python train.py --n_layer=16 --d_model=576 --n_head=9 --n_kv_head=9 --head_dim=64 --d_mlp=2304 --vocab_size=8192 --activation="tanh_gelu" --norm="layernorm" --norm_place="pre" --norm_eps=1e-05 --positions="learned" --qk_norm=false --attn_scale=0.125 --bias="all" --tie_embeddings=false --parallel_block=false --init="uniform" --init_std_qkv=0.0296 --init_std_o=0.00523 --init_std_up=0.0296 --init_std_down=0.00261 --optimizer="soap_variant" --lr=0.0039 --beta1=0.95 --beta2=0.95 --weight_decay=0.13 --lr_head=0.00997 --grad_clip=0.5 --warmup_steps=200 --schedule="wsd" --decay_fraction=0.729 --decay_shape="linear" --final_lr_fraction=0.02 --batch_tokens=262144 --seq_len=512 --doc_mask=false --train_tokens=814900000 --steps=3109 --dataset="wikipedia_en"
Each number is 500 + 40 x the weight over its row's rms, rounded and kept within 0 to 999. Layers, rows and columns count from 0. Numbers have three digits each. The size before them is the row's rms in percent of the matrix's.

# layer 13 MLP up, 2304x576, rms 0.111, rows 1491-1586, columns 360-431
101:459494519517564462528579441598518491514505582507514536543414468527521560543529468510505529493405553472549452510512510516466494485504472448481570546448471465487489480427532520464531478476555552479480512393534442503453
100:533501556486464518544469508528504496425557490593459569532531509576487447481419435586495464527500535504486517464545486484578568483485487467527501512474512542534531446475566492480524476529519493556522541452549550533487
091:574480476526436549465471535413483489472519476564484501519487509462496470505515520507532542490453471512512499557389511464548526527511581495423507541520464511552571478525446524519456502514559479532521436439426531447466
095:534516457515478523494472491474494454441414505462445453489513461551475506564468426644516529415495609520511499459465576453511488464500557589550478518523498482545545491530412447475471513539523508501465509542478490489589
099:429508503465508495582500574471528511531496550468474479491434527498481386463521536524434454478436510508491495484458425502541531448511500535506523526424585495591534523468414548490555463516512482502456486505528414477500
108:470484487414494562526495532445529503425510531536456553547519416540491457490571455565455478526497492449474453375447438447515545532525445483457462519506538501529490481478560459527481506593439527552464490506473515491505
095:483525496446499486486522498530478594471535463537512486416462517534516508528500439490466516508524626458479485432503494445404472455409518528473545479543485479456479409497502503507531465474538517540491453452442517542533
108:504530532480451504516458532449491460531500561442499510509482479503489487493549452496516623532576547531525558534475471602484574539511475569507534557554586548501496544580482513534544488567499441479591538454486516487497
101:445570509546611540543508544521524571489522483499555523483507467468443427497494518530490487493543562512486572506566499545499520512524490544481441466525488431451488464501594472564483547516495490522496518592497570542555
100:536480521458483456559504468484524501532447490547525389472479518425503510520466497532504544504449499475558482480458558508453467534542476473506484506543504489465449524496503424543417443465502515511539509526547515485458
101:554513474494531460451463602518559532509474540495425476423534467508476492526504514475517477456462511407455513435543519462458493492474509476442535495440499539473513494467493503472478515431467450517449469482508610442516
097:537494527488489510506522606506577574542554516500508475551460487472497489468493477509454537481583511564577515484514465454491568519495454503501536577552530579524476560524478476500436416529506453533477557531485463492572
102:555457491538470547529439511483524479551463464511486455507497510464460466433501502563477542472462509487520481492459519545502457522522494541526457492498461438469502488553505511655623562564523570457504489484525535445489
090:466556482591431557505448466518402427557502451458485564485459490460550517480555540523466465443527524429510496530446504508471483493401521419483499425455560515507517547508537410504491561508486491449520544514532527468489
098:510506454527481491475465547476527435505530499573479456453500594535474455402538500496549417498468499534476451519469502433479516514518516526498492514432505476414465519475550478513421565456550491490468513500467572518462
089:528488575460480572484523497475488546477503592514510472569481547418489462461486494488500493478535541471530449542502445549482522515456575462479460475466523396552485483523496490553448508399474427482503510456518504563506
108:457502453485512610479517548517467510503479470550508422507497485431528520507485500566439531532514594491491457519545487429526532489559526470440557543499511516512487458496496435579499470460481548463520466449483422489478
098:523507517564486471481461449491542522469540473492511565464482559561459453521456515526415483568519496564500454451474530516486547464512484487509512418448580481499451421508417565439513575488503541507402485503471506532561
103:459509483554481465518488488555491447545447568536519433517476455512517506516521562533473519461515472455510500477413466534443386541476523510513517482553575536545499515496467471510513555464453551535516398537444542474508
099:446523501496500463498495460465473482481486543479532552562524550443467398507551477510440524446519615559547509468577542470532489467515490415441424514487505457516471533513452503533451441488554474490397500456508518480475
097:520547468472477507498475498582520451509485413530475459576476437499481543456523513487512557563501498479520489473515479493510477463464432497470500544588398535488509453539463436531504395445480525527547479450585472424468
103:536441467558515549452525525439497452559585547602506469533454517496486512542470419579500452498484545498562474496565520516441443466538564511509518543474415477506515501474545544461455443492402542476469463527467494525494
106:442547504482500586440588529477476531507433506464520460528474564427529522521514536439479471555520512510494500498492500482472533458539502401498532490464528445466536515548553444553533528525519514486506458475527524474494
090:522477546506446487529419546479467509469487460526460515533453468484566444492522388519509517558503510444515481481527500544487476517497533455475483526500482483513472506525523518449533479559477461601509481552513459464511
102:494492559461469504495433442511479570452555503499511506518474466547480510497473462552506444463521509555514456469588530535499547497562545551543487453529515546407506490485490469541466463500467527442528499465498514548479
100:507514518517533573532500596477459511517415525420466447487538493510435527467510501518516527455448410548516544559525543515523504428455418383434526576450455488417522542470484527522504547489519479525448506529436497531524
091:508452474457474443541526473524491551423523536524525548541470450510483552474502502470499546499480431495444550534518532479549533436518545483491551534510481516549461514472467509483595506478508530527491478449497501477483
110:466457496476526504444495577496509476514440483487468538505537479433507500467516457480445505503497442529479492515503517526556574460538473483512529484476570514472449488514464581489478498532489474485496515478507580488553
102:559480423524499497529443516439506530468563529449523553499524433531564440487458484478481512452496588515470487493467444531529503521593444497468414439469503522555537397598465510454486473450466516498424490544478594503560
112:444518517466489443519560480444529471479543505580493501468517557562495484457449573524509497510484500573507472547504517468492416450473564454458515439495521489528555520515434511461574484485565501506516508431504587522485
104:517572587510566435504556496528463553432527547487515517489525503556377464591495500476472513460560478466494483449530531506540459477486505464572511464509526480477542455491505494519464582526538518571606480553514552563490
095:523512487507522517467591520529462488506502546491554492556568490483561471450408488581508464507572547534452506532533441419539474427474492501434488510508505479529606534493575524393499503503600489501536493472505517475444
100:536529455460593525550590508488505519516500549483497457538527407560511478497459568529488520524506528535497531500436536532566526464423465480447477509434483551476547511486441509505537474515516531568493547498548521503508
095:507519497557436500519489498502567512472513561487548467406494485460475510519490573470498539474509470518521467429447438494576525558544569552453446495476565484514520528508535463440539569487529428576407491449554528459473
100:585430441539571449528540519437503498507541504574505531523453505505625553567496493498474495557555539492566458526495531502510507523503517476438518461556492556503547491413500551544528469512542505491498436490434496480474
110:517500506460532523507541488533490490518473557513544432455521518501470492600506512519482436479449560523475481516471449536585465459514517414489515478494535458484514485570486502508529449518487469530550474518459497508541
097:501536524541489441471485532448556560493517543533469512479463502549507482540531513601469503491461605463499473474548529383452533515499484559427499531515497504485479492499541523473481471495453471496467471458522509529490
095:491502517518487458479464529486486523503545403537404530541492467510464525486464474536461542534438515484468534477531570501462479534539447465525482453541507481543545491497600448526524527478532468534552512523578463533504
097:502565509438566554497479477505456541519503586482475471495466401510560510478511462500545494481552542535514526500499483527438515509501489423493466529432476529555465537482530513504406476529547525589491423489505492497468
100:471533526492485521457492479544526493511466462467487489492571547515489501503486505419434522489541528524599563464527513460493509435522484517488462441574489554478512471432480534542466475477536455516519575470445490453493
099:494513469472423577488482563468486502584479460435413462457481526489489518537538509496439502469548499493507566494441553396558573471379443482481500509484506505464500523481511468513509517529512508507475501461501511473493
096:524434504450474495541442488430516550476495476483528521465521538551437482512517559518458515481459503523529477496496482556449517462435472468499521535566512583537497516444539543475530481513548547505538450533494473521487
105:601507509505444489507426433458485494537485506535494513491505495503494592508546496479542488521527456512517529528501489457450521494519497428461492535439506470574501506512492469439638556487479486459595502504501505530543
099:548498526455484477490473578531497499539491478565458499526546471453514531511530516509581487570558489436451513446502455469510570484498551420456450453493498543503562420524497490532521573559561468466473554472524498472489
096:509421453561424464538577566533450483521524508510506508481472454496492525488534492519483549485473530516454491554477433509520509459498478496467568537486529494468537484490567434463603430443523548529477485489551536573544
093:517473536507529513526552502514465455465550493489417505493390506516482477430449581589537510436521535523527488509477584457541535474455473471516501474525533477508478431507526488474427525471515491500520540477416458554497
099:540488544467496469535468473510505475504444469541521548532526506591527488412519506540497437475520545474630496534517511476440468527471506541490501510522517504544523504519486507497536493513515510503512482475405593544435
108:534591466530497461470474462563550517564531423495421483478533532454479476526560525416546467512511543531491547549461503552548481458527437522494516542495503524475552492526542512583475500485575481526483519534470488555497
099:511507516553494510502424470498579498572504481424515486481427458490481494513520528559599498510472515532482470487594541499443500520509478482534503524447449474438498542457519511515450497472525485483471472456553519494442
105:575474505478502543460476451514488586420485539472489425545511474518537490474470482476534618480499554467491527515488518541510435471559514598511451527515569493457568534496529540479562462456480558514442592533493558472525
098:510477591506500473462487485561490511494530505462533588494525514523477470507534550507576514549552489507446491579519505471478573474464468530474489467490463511526474527520535411445541538519498472531492439512474531543477
102:434530525447459514529497446542480549481497526609467480554467544549495503488509443550511470471493511559526599525471480482544527514471461530479435503497492475497489565527495468491519548449458463524428587558508471425494
110:557515509500448539554412540456525555483472465553438557464521542489506518495473489443552587551511485540466499605521448597563474507555564448400514531498500468478541611524521456508545460487532526511561441564517510418480
108:529462453470499484486492433516530477453513530590442476571452449490517497492487521442517502438546544473494511525481540438489420534476524497428420578484556501452522479472508470422510527494559526597437491532534490499533
096:488522522587491561440559370481507517527506478611541464499450458458507445476372391559567550475452515524448457465483532460510457508501488550541530560461568506481537571496522509425476475481479536487420498497507496478509
095:485473526543539481485508522495568478466617503464488515508440480530493456488512503433521586465498553548434523459514419492424491459382528528500516537534471384540537508514513565516497475467438473421523478485511461513503
099:551471487509549468482461430491555508412500529446469512525503535437473482459576520494508485506511538424519529541467562522474582552567504592496468456490560459450508512452491472544427507464507548470530478477463449651509
108:500436466515534465489584514522534502485522445524471495492509501536441487497512537590542507495544467503440430411452504526541568499443595470487500470439578537548484588556518456502522552493517478529491430508494476517518
103:466442524462551463417534473487551486524590494506545495480537497478471456554495546524515495543514486500513508429502509454440479446466552521440468503574511536512512471478455597527453536408446438405535465500470448522468
100:470485489499565541568440519511463549558491471486492489475559447568548452499444393562583555532469475511467479471506525527561588444465502479448511522484541522459439470436533488495533484499437501444506489512493596510530
095:511524441454443489512540521521457401424510463553509558555526542519576499465429472519478512523542499480473503465480482569499497503461494503512459473522485503392531447572562474508452521457450491497537414471525471548536
097:533530499524597467449531487525507452493515477464453459473478505406544491560521501533518508565504515564568490470587564460456564487473487483542504532469531463467442522540510486488488462521522505498488526497529423528533
096:443490546504450484569492465525483452498501521545517515487527546478441483478490500525562427494400493481503469543535447498505570498512535613527567490512547472453491508441432503574502540523477433570568504543584439498482
100:529515537514513515551532520460533497433407517480531482540574486457495511501420496513515549540531513492503510490520472459553481524477588481436478499560437446520488509501542521495512556477502515473527441446537455399457
104:528489470488475474499493511418474496567435463497501529492496501483580459400506521486515454563459509523481534507539480442459447421513564504451480406541435500509493473529461543470452525436492552488549475523474515520535
101:406542515479465516460452446469516535578484543513486614516418577551543546471499538605537510528505495510470493476502552611430533442484466465454459515444501515450496521511461436497406538498484539451449482438567475490466
098:502518460524498532519537536492494450508501504519542436476524526512517418537541457563503531535523494476521500442538541475520576441532501553488445605482451481516543515496481501597457508481441536546474561493527483504479
097:453552417543514445512495503490463580527528524494499418518560506510467477516465495454535476522511502470475512522480507490468536497488539549444478547626550446490513420493533491611470530417519502445512576455541470480555
095:444469510496496526500536489496483490489578597563547532455568417487521517472516543516545468457449517545430451541514464502459565475556474516534448493507476508596470487457445452469432440511483415461519470420409448576560
103:497465532500557501445451479584470456546397456514451491474437431492519509540555514468546534477581528505605459516428525487526450531539502515545443506579504459570556537513531516493462519497443478517454453477544503470468
090:526555542520531476563473511500448570469493485521535491471509551531536568538475441537519478513527520486485513454510516551563539503513445570536455517519643475508505463456556454486476487487562521552506439536455510493487
096:531482508578557452499489442473518501459467526528483533460460411497484498578485466500464489444511552453508461500606477411534570460557569505490477464492482453518499520496492497468502485556507476492485492502521507465512
100:524537473504485461511561497489585545420560468500562515505511491464520501464481504543577463504487527548494567569479450534440536486591498467551453442477501468511604454523456469497493490544549525568524485502415538489507
096:473537592524448480514497534534549463517460535544428515514516505555493535477509413489490530500538451479472507483538433506507463497470586526433456498485515528531420529498483461463493511428522418544489487551446518514485
094:479481491439374454514488468453532444482510527470497544469518600513559510519501508544443494516550497493485538522453489558484500534484505496518495489555554490482471518487486451452490505538523478531487472471499500508416
107:452538508550524409487492511463524503485505549493507506419537540530448472370535513538420524464514569527528461516456499484497405579512530443460463489429527501498514479497494488557533489484507508511567526448421542482472
088:574508497496470513529586490471528473458553463502420528527468524442531565503529580566508524469523430602426496556482503488511485502542460572515528555530548475512563499504536455537523481493554477467503402549549510485531
108:480562415520577515557550488491484516513531494496522478466409480493468530487492543496486551449467524555452539496458491560470486430473527475531459573417479534535482575539487484519569548505467482469528576426505487525520
107:548510506450456504481484491554494453459475471539545502478577459479455489525609575464446451531466524504448565465520555472553524527464452516567498395537439507517499460573511551512517473461511461459485426506468465501532
097:480451452500522483441490468542528413527515609531549490452488477523490555517468406460480512475533478480464576508436399537455514478483469538369549481532416520504540490488498486489488430525526439471450505596537556492492
090:489525499545469467478535447493438496477461484454498582477494581440532455468471505527507498474473461474513395527530517450560458524501520510493575458489562514523513508513476459493476468535518530481547522511519471489433
099:484468481509498467508549462449575439490523490479498474551444522514515493525554505552438515484566496550526453535426487510481566473474505547469503512416575499488490506482413485512410478531534460538502536517507510514506
108:490475483519436453423498479432466452464487517559531489494463541514548481506509463518485516506555530545500519471535511509532528464490539517511463516503507462507600531508545439494512510445516518504477589490556502580484
104:523495525481552481519506483466614469479556505522522472537504595559513544504557435543539469558457512469519571531511482531485576430539516488550513509511534513442445516597543448505456512538552487465463548530567492506480
098:483495445495469563477479460541618475503485462496453467487514487512491505503446517579488535497519443609550505546478572501450472500493383460500514535549552520505518475468501434464470533514469543513504526489560455469582
096:496475498547523547478523484489466479589472554515504450516500432521531452516450564442524509513501509441539476446542472494455529497424534560562524517497535498426477448550547465450513405455468466543513512493518463530526
106:528535485544492505492505534529451569515497468511502477435490466502532498514470489535503445545509534484545541474491484418443535576490523469508536487535507516542494499459528602484543461564517484515450568506603516561575
098:518497486502541507484487580533520522571512510582510513439475496565501487493457551539488498530560454467486528543517532469469547402474500526501546551528456488484435550508478438546457500552557549495465538513540483493434
093:492396487490469417471490595455507543548457410465429502481473441460507523439517452486545516501491576552540478514484499507440532500525511515503530451538509481537441496556486516557485523505481492468521497475503474494521
097:503509557516517517580509500530468498414600459545484466494496563434475488512467513470512503473513513583523558459546458484516496529480496452508484459545503499525527521546485528517523473475505572537468474425490513495530
103:493518497464498520480489522476444511491460507507466527562513479479526482528496510536536513465431502598574497414496492552465511543551456524509446513485562496497470519513528513416472500594572530418428460484483476533471
093:535531463473535523507463521444495506492520539532598491515452528522430583577449466489511507560510470518498546529537533469517422535514495515516534455490521483573562473540474518509516531515508496496474465479585502526510
097:556485563475516439542437457513500512541532433504514490534514563559448468529512490485517514437512559489457482528445495535520533542485465546498485486524555458533486504440435421528482503483394477510486460480567437457464
104:427448534510511604522557482500463519538479524529501477480525562507479457484471476434438480435456544466443554491425481485505583472498474503492528474480510489444527554526526516503463420499482478513493537487549452483458
111:467482540561605560437456539557464481546527576481484516465506503590494514516582542508504438465474595553530493472473501516539555499539547564427502511537478534492470530474411546553538502449500564504526546487447521548475
097:440486479548504457488504442492473484460517476471444513492461541524452526479525536574537526508508435548454506464649555515561557543532501556575482495591502621470482508490509536546527423467528453535506479567533501501554
# layer 13 MLP down (transposed), 2304x576, rms 0.125, rows 1491-1586, columns 360-431
098:529477556419452535481495454500483444556511495540480476441470512474480466458539413461507530394439570520478536571588490531490507486509537491485478501535377509477444525545494433558490504510520524485485528498563464471490
106:548481448580511444477509581563436520549541573503554501549501502495499505472518453489471451559463491523476445443460505516441482500610487507480481471494495586547523491509527439421471458514455481470466579443517450538436
094:502457508529447515478550423463537532508472567498465567505433406602498501563543497465582497544538539526492533557523469417535410554542453461465468445466471568428527480416468544559521502496498484492491468608541427432504
093:498473519570495549468505516416559600472458488470509377509449519528472503550482498575566554414487503487499453539521522551496453523484506507511563541531498594535537481383533507480496458449512373493501475507537499548574
114:457499483558451442515540510481485474539506478466518427605440525526509479529505466553488456455466578474427488458427542490491477557517428450510497578492476533509473557522482448481484487447471525482495523508501511444522
106:463497518445586457518512464545523518523518488457488521538544521492515456498537464550482523502478465438470465520384455530531449533475438469478480476584539489501510524552408501525442546584486545318501477478511533480415
097:364478506505453469522498523524473521574454553492521494485507458479480472461518500591480456515482620465505483491529481498467442496390483506504401531532480529484555495457490469571551529509537509494488498490548507505537
109:517479482524459518494472522510496545492543540454541459467458538538523475415503478540543527460459551488510533490540515471509407534464537464544453477525494552476489460389452454584501521535464483440590572454487503537483
087:494472488470472537499495511510466498521495477474523495528536506488493478510479538533431536517551276520447487463523497562490475579455564456531495492514526490520539549520511559520553493436583467541500543530467503474485
106:548504537512509535487504536487485498498484489515484495555461519515479494527553479472533525480535568469433456490474509464530403522482438506469484459560559527412437421468487473551511494441544504536487492492434517496554
097:510465557550516550488478531507472521526492433532526519561477460491487561544527531417518485536456531485474491464499494454495478517451404489543510528492529519473551568421506470576509428499518480567533533555530500510534
102:456447595494499553553451510469500594489516555430484509537504475504540524537505423544508506519573572453513471543514463485464423508493505532492469512447503565502409529524501488495453484513433485515439431502440453489592
104:476453512501467551480401506553489506532477478515480580531507466457513462485438517480518596492503565502421520505411540425526520532504514569456512482488498585520595512532529535557524432498478480434523524459546444409545
095:522431491498480573586558531509437468475496527450426492485471552482443428492581489544525442430525450441516577576438575501496550512449439551548488484497548578517509499459503508528485514487523562449427502479492483421487
103:503487546500459527536473509490521511481466539443534484483538506480447561467502486487520487505507608552476476507550481446524515464480481387463525476481568511463456567462446518432532484527556477469471545477454470511466
098:494458500477496510493540452516487502522496495553496581511528496526531511553498557506546541483439534552444435540514494479559540532443515466514515519509457654515515545507462399457441609516534499537537526551545506518568
097:489518502466488559479456545446606472472453556450514469518517503503528599530520542537471488543528657535527526543562503496432501474527496558419475410505504466506484461490540508494497501489513529510496500459500453513479
102:468496534516461536388469423488541487426469432535449497496451508524544564454498524551536536502517575473465462469376490549518483548438468456544459500557489481521451525536495471501443498529520431458523467486432554444503
098:488473552534520502522520565545530489523488607479520553459408473513468540563440556465553541482468560531525441463428503518489437509402456467418483500496509549451537507457516502536515522559484528526516454475525490514565
097:531484516456487504506517500581524532501480450459453514530500572460538534465472413504531508499517560476507454467430496515579512543406522534490457512472478492599412534492474478494486488498588527513458543411536529519567
098:468510492494500475547466591467471483532498445609501536473532478495564479346524531515522490461491600470473507542510548514414474517527459508488491489520476552479611488472529451464454482521458495498446512511527515547518
100:536455470479458503482538462464572476530492569464522468531466521481407524530511425510484436497441572557554448456496581514487587485472524569516473508418523541471452473493421579493527450545527436442517510448467499510520
096:482444520498448470521510506448501473524466443538503498462400493532520554393424571470480504481545564513606453523412476471519546472483560570538549440517494527459482470503458478510440414469454537401472486484483505480524
097:470487503496466540461538481538538552502501483440517475438470495492550535528449467491522482512513481569516429512462568563525527443551490480496433479514523539514538533498407443517474508478560437483536531493580528527479
107:456427520500523475520467463532456510479495470497520471532499481464474509547491484464585501478467597529427517465504532529457594524484397514491473492515567557475506574429533489468511550450451480540500477466495474468507
087:572520535487479575436501502511510553491478548466521568535478533427448476460428467564572469482556563536481442476466477544501477493499474381512559547520464612551516523490520513476455538534490539524477499496488527508537
103:542440546497500479533431477503524456504529511497437505572535498531497458506485431557520486511535597557538470570506461489460421492458477448561439479505500500575412531509489484532447502518492490418550475499485508516426
096:547510546493530520465460560568421543492517457554481467557398531506558470524481501513475447487513442426485423463497531479540511513520549512456537522510476525547488542507532476537484511442436551422557495513513493485590
098:550522448537498476472558492494522603450506546614532493488516498525560467501505492479540490531401480475422450489529491531535482512527537450427456541519514501493442447436560473552434508489507582434478562475537473577526
111:527475567586497453505469514530509460580496491472444537454535587486442498503423509515468496542493606494568525547528533480473471477521472533598534540436518474498508551551473509499500511503483528511519489469505511511541
105:483455570500404561559470493509501485529469475461499445512465485546430468415578496538537535439508431490435416494532463478570583501519501488499457483520468574531548483502515503542485503464513496486484520517512519443528
094:482529479581497497456628451445491459581438507491471486495462481540509422572518473426492526476500441509504486435470522504486484502527549547599462532447486530497562478535556500495528601445517576466442545494515468491563
089:415464533524473530483434445519449513505521428458516561503463562488581503488523438523465538498544559487485475396545515571481523473419542401479466403475467552522494580552452508503465536556538455492480440518476531479558
106:574516489527421520532514500517542543429596525514487477507480416498439505514502470509469509524460651528461480428583478571526550544521462506466459466474447528550498539499514507435504543535495485518508418502440482545507
105:538529489540527477509535522600545461523480466479466461502489423477583506473490500478499509536463597532501398506428507468482539485479471524486491487571508488527501503433406576458465441452477514481546526445549495493509
098:511557430509527556457506462450523481505459446522439553563487553531562583505518512518502467502458419478511447548460436515456524459571477564519594488516463511524537536587468575487412518507492503476456504538484521482430
086:486485519516488488448540499544475487504471478450508481509595494452445452431538483488538522491563469474478431513547601583600490528469485515520490513534527518537484496516444533527454537511509511418520566515512473492595
101:470531564489530591500446483531520574536509467497510533549551527518531565450542530402519483492478392500478496531501473555511539406499445521443459458501455490470499505445500575544522578447558501508483501441544514490582
095:451510508482540524485474440556521488433544515519505522492483412494538563545542435481531499491505548552480488547483474462421505487504548494529475589559499505523448579452480549489433434555543549546574446510515546516521
103:454512521522432513433523507510481502483563477451509560528533622501537593548536487533566508510492498469408466572554439497506459518508545437483519442556490495487537531531478509460539455531517481479430507466568424455452
108:508541553531548494486458483467516541509531474600547437507503510503502452458458477525508546468488675451446490508490486443458500465518518429537536509488539513484530522460505487492495488534453533474464518491500458554495
099:533430469420523485528541509463572536486462532469489503537533554459504498525628444487472509497515511468474521531537588518558532548537500483414465498534499472523433545450466494456427477528534539542456504566502471518448
109:441514470587560514483527539577498439471454566551567534513465451538533446508504544522498496420531526528455491431500522439504490527541476588530515540596457491464515521524456534480507431501576504505462499475488489496507
095:519483502450496455560502503583486448552444504490466484520417402530546569520485512400549506492483626550480525503478467502581524463501538593501521521476487551493508476507524479539459480602480525444563518513541505503529
089:495521550511548526446462610477535505563576475496500503492437553542473535474551598520557512530549430516445518509484460565483525530524518484558456436470517573524498516517578538445511534534455514512537408535462517457443
084:526524503494512544412514489479448449509504544417517536476534492477523518467490479538492550451506468488475522498488458513493441456504557427541490455453537488451444510525440535502486499543494548496494474469529483468546
099:522481551538556457470508460481477480536536559526553492488557471531497491485513536468554465522479639504402470518516498447462432520460540412504479498428465517491518504550579468492516507491474535514488467560477475499535
099:464444567461508479524466493545451523505457472517530442558431492498459512436409557357563489513532660493494567535467475464504462480512519439527488487474462532511541446465561467534497511501454468510536493519469515483527
098:509446572484476514526425498537409503549593483493496431461520462574527470514511524575472468526505469480488501510441439481491485539450624544508478578486548581460499552449438547526490554490504494548458482475529550542454
097:520494523542492575464480499519529507571574505492477434498449525563405462506492543545508577474480558502488545528513508473533435558493444460544515529527497540532548462456459525448547533506529546482449460484493492503519
101:544498514498445477515424491481513548486504450446564482522396440508550478491488476520450522527513543459481560463514424555551519529550490534514501545500548465468489463495528519514499483504541509485591511441491515478508
103:501567448474452468518528572460558541489620526542497515446505512499483434542538545520541516440443548554540506462559461606491515527480449467530461498488558550537465535480482447522517497533394529537477460452511588547454
105:460507436473512590531517504523518468488512448502538444462528471466429518472486577490489524533462398547563524553491406521510464491434547534478477485477541498510428560525489536505479498495463455538488497467510544451481
103:547556529497447555443441495525523463407510554506487465507511483587460503514478502448527530525563461497499577499507605467543545449476495477504439438412522564503495493537516423530569450547620508425543443526475511519539
105:582501457540487497472567565532484562469420468464500522483493437499487520583571513494499488451449542551473478464501461509522449503495505481556511486513540546475466521477552481396484527508643515482489513505550495499479
095:567479515521490507478494558521525534530590526495500493500508471576467485511506546520501555565457538534548533495479474555474547492481460587526450493496504591522496516517444483541562439476539538525437463479574457500548
095:528496467542515527504516435546461462512497521490448547449503492470556483517540449558458442470366508537466500504444540507508515518444481510453459493474520543542482477536551543573493444455472489470469552514456506576499
100:503502496516502468528463434484497547425511578504477465407467510536433490480509531508513513554505601486531467450441551384546475498490562505530481424523491464601571454544466495561543477520471513489550509497496530454459
105:484502456438528536407521489523506541541457556474494520495480553546487527463548474515526495517488512593509509463433515504575507443549618466450527540513448508534462470495491517448471535548540498512486511516458498482497
099:476549515446459444488461495534512514498515485572520469537525574530435555478523463508440494519430538507402478553533530477521555503462485531526456460498552462577510440465491547503487479468561494479523545421510491540537
098:449474474527439566479519522518558623565500510501520450471496482521564541518501434474500477602554572474499459439529419526513439510530437485442494473492517516492539487440527515502520452475513469479513539502457482549505
101:530541472509551492535500483523475500495567475573515496465486476459476492583578515418481427430509521517509501531503500493506536497502502485501456483483513502501461507456490492482484483515544532533402404519524577493555
097:554522570551570495502497481464471553538566468548462513549503465503467498494451544572474492504453627510484448523463500531425533478505484473496372481536384585525539451540484576567450466517559489470498557517452473532523
103:453528586511494516551532498534493485540495538493492483514485508458518507476506530499526397523506533508458535514447473518523469592468543527398449505559478400517478515450543517500466530442657496485517507520533484506471
101:484459440488545470470495512466475460446473410528485505580471456527396551499502458518529506494546598511456454436510450446572553497466513448572452463454550499453540529451449470556499419477519489513542513477574491533589
109:484486544459494438506482467540475496530519456503450474494496495540498466425444516542555480538543495555500438507489565504459512501520489493558494496475519469565422480578456518479556525528435512484527475493475474499496
098:500414474547497529498447468487581428494482494532530464454420454567473489490580431536496505551495524452440562529463507449506483472430493456415547514494547526470563451492473495382542503472595508464436447490476477521505
081:538465436487515456499443493512437505518512510535461504509472497479505520466538443416447537485485360436486482497522552461498526511469483506571448505486515518481549496513490540460619459613539480493469632497493483488475
105:576537505547420483507473483556551489513528432448494514448456506540497541451507460479515509413489749568481446504485507487490431495537473469482550533457550513465487460527503484466594584477518490506480504532500541471501
103:494502497532507470441429478491492419506546574476507467541535539474578529470507397584424436463550376491559579551480466465525506540494496491456443533492500446551477479495469490499513463506493509513461517477411459538536
095:461457488498431449528480481450518542441497404487509458487521497508524493531472492550460426524409512567478497540497467505504469631474492517517457606436494495554517498524481589491443500529469426498515520496445563562481
100:493546510455467570560573439476574524463438467498484540555466484496489509527445473436495464439548535501489431546517484490554491495498466565463504502491518492471454507422458480524451476480502495475483501479576499492494
098:501480462512480480456462511477537565554464470508368446668449545495511483497556482515451446549535525419517489461373577505537499537486524505499482480484443518477495449499488508473430429502521526516530491501430488546455
101:501478489482548518452465494482612472474476494439492529439494484597518490438502526482503511419565554474573491499472490489467493523573496481459423499508531582483470534497485527487435510447508575562430478529522543496525
097:490500497521555546551493535488544549502489495581552459513500523434500506435568449463505494515447545485482530457557458512566463552527503452489600470522508570582417492513535515505463499457502473529523532509548453429533
099:573551542461468566535503440519466522494508510511488470445528509506498543477470478472481566486480420461475524518425489529540443557519573541414507501500423539526526520428573492516468587561488476540403471484455524461515
091:525483454468488525560467494465537510501534441439449509509514517539498475498540472565604511485534516531440514496531449498503491492485501421551510548464507491564426575477496542475524544550452498497511496470544444537506
098:513518550549532473510476508511547586473451552423480413487474523549504436452470541434491453523500658481483538543398500507542459502521546505438510490526558480534413505525604530468479541529528571518493561500480500549508
105:523533568459542471493487565517419471460471479528530475480554566529494504486486503515429484495497520509426514467566479538529556519459503521482534471541628476520564484521480546471515544474528550525492497545446434551520
095:515512478527548434487494463444451458481526437464528520486514490473476552441511478518548457500495632523478524473421439536545526515452492528484507524467506550454524463531459504478429488525452480469518510447478487479478
100:508488532538504461486636511469505460530533476403474546524520542474523541468519497520467551474496597499469449541531467511578477490489431483498502446513552550522549494525500472492576529455537484500502503535500465467497
107:446487464544468558533534539483554476521569537469469476508452472557560554477514472509469552504496628530503519456490508539441573468472443522482514484512439585514506485481515590529448525489453472494460507536556468546536
099:483503549505577433481521524497500498473517566561515447514488519465364512400470438483479489526529437534420458548479533507466462458528506544485469509473614494478553489478467539467488532510494555459555530443541548534523
104:480470515522496484513496499515451481494515506498455500454459507513497540403500505439480554561454573509495465532461574541498477509474454478489473504512466493496503563496511570555534462484540523489457465466491478431462
101:508527477525526528494518485545430573544507512498521510529481463430511530485498477559512516542522568482495480508567563515454549520521533473463498450516524465506508487467535452533399529513521485554502464483508460510481
096:518497528564475470497613470480491448485528457474535494472481538480498543483542483491486486506523507591442492588493504517498488491496568516523412513494535574514529531497452492504556444498514508499562464508501549522498
089:513490536520484395507524533543557511423503507510477504561467524497506475599527477474548541461547560497422538546525490527546466547478529495546507456463535520568523559565485505474468471483526561502500440487490456494456
100:484494586504523484511450502486535431553531553514476533502424445497512550532509523555624493449456592505551466492442472435453500531451542503484520546573548496572480501429460544490482536522519550510525517462524508432438
093:432489545500469488507524534437531523480524520468497498540509585498430521495475499447475443515477373437453425485439533506528544512547590489525448536530526421575436579469524471546454484488499476448504396529521505493559
101:522552534433534452567460475535592435577541497452489538603492460490515565508571418522559492544545491486415484480506498470474485481491453512552481502509485562466512498509447477475514467490464530512544455533483539529499
101:539462545400399469547486522582556454603561469540533542482519534540485483558434554594518432572562417474601523465484597505485510461493532481523518492564570546525445501470537504401464547494488515568521507513515508555532
099:509482489517536495447537507500495493531541508500380493486574543565523438540483447536439514495468629412470551503495578512476488551560525469451483509507579542531449442509445404520532565558448500560461469497488466446569
094:511411548540446514521539504559517534459498503475452506603516479529494374526574520556504487458541580455539537537493426525554548496479511467529538494494485463441621455524512477428478466482548504512424511467479552467509
101:480479503493511510460544503515501517476493504491511552516561432568504518446523449459569495484421422442464574499504523455521539554469493479470456543516498547455513512447448505553490447534508505509480507474501406489490
094:569521528493545487531532510491496477462452512511505466552464495519556462475422525492502528579479597505476541508519531501553517463544470500486575529487471352504438509477432485471460481507490496547543415547495533492444
090:527490551514511502470509415522470554474435465422555519508479513454442582509551460500474485540510511517585479542456504524568525505451499455554545486559506554542606560459521479558488536518491477553467491466530531563510